Each number is 200 + 20 x the weight over its row's rms, rounded and kept within 0 to 999. Layers, rows and columns count from 0. The size before them is the row's rms in percent of the matrix's.

# layer 3 attention output (transposed), 128x128, rms 0.0929, rows 55-60, columns 0-127
097,203,193,188,183,193,180,190,219,212,205,198,188,205,189,200,233,192,189,204,173,187,173,183,200,217,181,218,166,193,190,186,198,227,193,189,248,219,182,223,220,172,203,220,190,164,234,218,186,187,200,179,178,183,196,190,170,181,197,193,222,177,205,234,223,213,249,248,251,183,191,215,217,214,232,191,197,208,179,181,225,213,196,211,196,207,192,235,173,199,179,190,205,188,212,193,186,175,181,213,187,209,220,202,210,168,198,170,236,202,211,229,171,229,232,177,218,185,185,166,197,202,170,206,233,189,231,200,187
092,217,218,205,213,213,198,232,215,196,218,190,162,175,172,176,179,206,172,231,173,187,194,202,214,204,217,223,191,218,204,230,195,211,208,204,197,199,205,193,184,214,218,220,198,213,260,192,200,201,205,179,170,138,189,187,228,220,225,184,214,223,217,196,206,222,185,211,187,212,234,228,202,204,193,214,208,204,197,183,206,200,221,179,174,184,195,227,235,209,236,198,159,198,216,165,180,201,199,204,196,198,169,219,200,200,144,163,227,184,175,188,179,206,194,205,187,197,183,157,167,202,201,217,222,178,222,209,205
105,211,175,204,173,172,186,160,206,223,213,213,203,230,190,181,177,181,189,200,166,195,185,180,194,207,176,214,167,163,192,166,219,219,189,217,204,219,180,216,207,166,172,184,190,194,199,199,198,162,192,210,189,221,176,192,187,189,171,213,208,202,229,235,212,236,222,206,195,188,209,229,198,160,210,184,211,210,194,209,220,215,202,214,194,210,176,193,196,178,219,214,220,207,250,224,178,209,153,238,190,210,223,203,197,180,230,203,229,200,175,232,221,211,217,188,184,209,226,196,219,234,171,193,229,190,225,181,191
113,197,180,214,203,189,216,214,179,199,196,216,190,184,231,163,229,197,224,207,206,199,192,221,179,194,200,232,173,155,183,167,196,232,226,189,183,197,178,174,255,204,177,200,180,218,205,211,212,180,183,223,262,196,214,217,223,211,162,196,248,201,196,196,219,213,250,184,226,197,235,203,213,226,182,218,193,196,216,189,216,217,217,200,176,200,203,224,176,199,152,190,206,207,185,205,181,205,194,221,184,229,204,201,201,205,223,184,185,198,176,208,197,216,235,162,190,212,200,198,200,189,183,212,211,182,200,170,199
105,197,169,202,222,218,195,210,206,197,186,205,183,168,204,224,164,177,223,224,216,224,207,212,215,170,209,221,225,224,202,248,176,167,206,219,216,171,179,193,182,196,224,209,175,202,219,187,219,200,229,206,159,196,215,200,220,222,179,188,229,244,211,198,203,189,205,175,180,194,218,199,195,160,173,193,182,189,195,223,210,189,235,182,166,217,200,232,198,224,225,179,218,178,191,194,210,194,184,202,239,176,184,194,191,233,208,210,211,179,191,201,237,205,218,198,207,203,180,221,168,164,182,180,177,220,203,214,161
100,202,191,173,203,215,186,206,188,209,237,196,225,230,198,212,206,243,216,176,203,209,204,226,224,189,212,180,169,140,187,182,182,168,191,208,199,202,216,220,185,212,188,164,207,209,187,192,200,177,180,182,228,234,159,195,178,182,216,209,183,200,183,199,174,208,193,174,176,187,192,194,207,201,220,200,182,193,212,192,188,237,187,204,212,199,206,194,188,171,162,231,169,248,180,184,185,225,183,201,173,194,209,209,184,191,207,228,229,199,186,219,178,209,177,199,166,213,184,199,233,187,235,181,202,197,150,227,204
# layer 3 attention value, 128x128, rms 0.103, rows 56-60, columns 0-127
095,191,182,187,234,179,216,204,201,195,212,189,250,164,181,162,217,199,219,212,200,218,194,192,183,181,190,182,206,177,206,236,213,217,205,193,209,178,190,171,221,231,177,221,206,227,208,188,170,183,167,174,195,209,163,177,161,231,227,226,175,228,188,167,239,212,189,195,225,202,233,234,200,177,204,171,199,217,196,192,210,203,225,191,208,211,189,250,176,202,209,219,187,224,188,215,214,230,209,190,213,183,169,212,195,186,211,192,155,196,204,219,223,215,196,218,178,183,211,182,197,209,189,194,186,167,188,198,210
107,212,178,210,204,212,186,180,215,228,177,198,190,198,219,200,209,207,195,241,229,233,194,222,203,195,181,177,196,180,185,193,190,201,179,206,223,201,173,232,216,209,199,177,196,208,177,183,209,170,142,199,202,172,269,184,183,182,225,204,233,211,212,218,172,177,171,162,163,162,227,216,218,194,223,187,175,185,203,197,217,208,183,201,156,201,209,207,175,168,196,193,192,191,191,206,207,217,169,194,220,186,222,183,197,204,211,224,207,207,194,194,199,182,214,209,181,215,205,196,204,226,196,148,171,206,230,215,191
115,187,161,204,164,203,209,204,207,215,171,197,193,207,200,188,216,208,192,221,221,224,207,198,187,170,182,187,236,223,192,200,213,180,222,191,196,208,178,209,197,184,221,183,199,211,156,213,168,201,194,225,194,184,200,219,159,207,208,198,228,192,231,186,256,193,223,192,177,194,229,189,186,169,214,216,186,227,222,238,197,213,224,197,204,209,216,175,211,198,199,206,229,170,239,193,181,198,184,256,180,183,201,199,199,191,231,227,206,173,194,221,222,213,226,207,190,232,194,178,222,218,230,179,207,160,178,215,211
104,207,212,196,243,194,202,162,216,195,201,208,212,193,204,217,167,191,231,163,167,195,211,191,184,213,204,204,204,192,230,216,189,203,205,240,217,206,192,203,202,235,190,212,202,175,185,230,212,189,214,176,192,178,160,202,238,214,200,208,198,194,217,164,228,175,203,244,225,235,191,177,200,195,212,210,191,200,172,174,190,206,204,197,210,210,203,224,206,219,198,202,191,217,215,194,198,196,189,170,219,139,236,246,199,227,193,198,183,240,209,235,229,214,181,194,212,207,194,233,204,179,222,239,187,213,198,215,219
101,196,214,203,159,210,215,204,200,211,242,201,169,193,213,191,198,187,178,218,192,191,178,222,228,224,192,241,200,236,194,224,187,236,191,189,213,174,234,173,189,172,195,238,195,192,183,219,221,234,191,223,205,208,239,176,199,194,191,193,192,187,180,198,159,231,195,201,208,199,172,231,190,177,190,184,208,180,210,210,219,217,208,177,200,209,215,217,217,186,240,164,212,168,207,206,180,205,209,205,201,188,186,165,199,221,197,181,235,193,186,175,165,162,231,194,163,199,215,208,189,211,187,231,168,204,215,210,218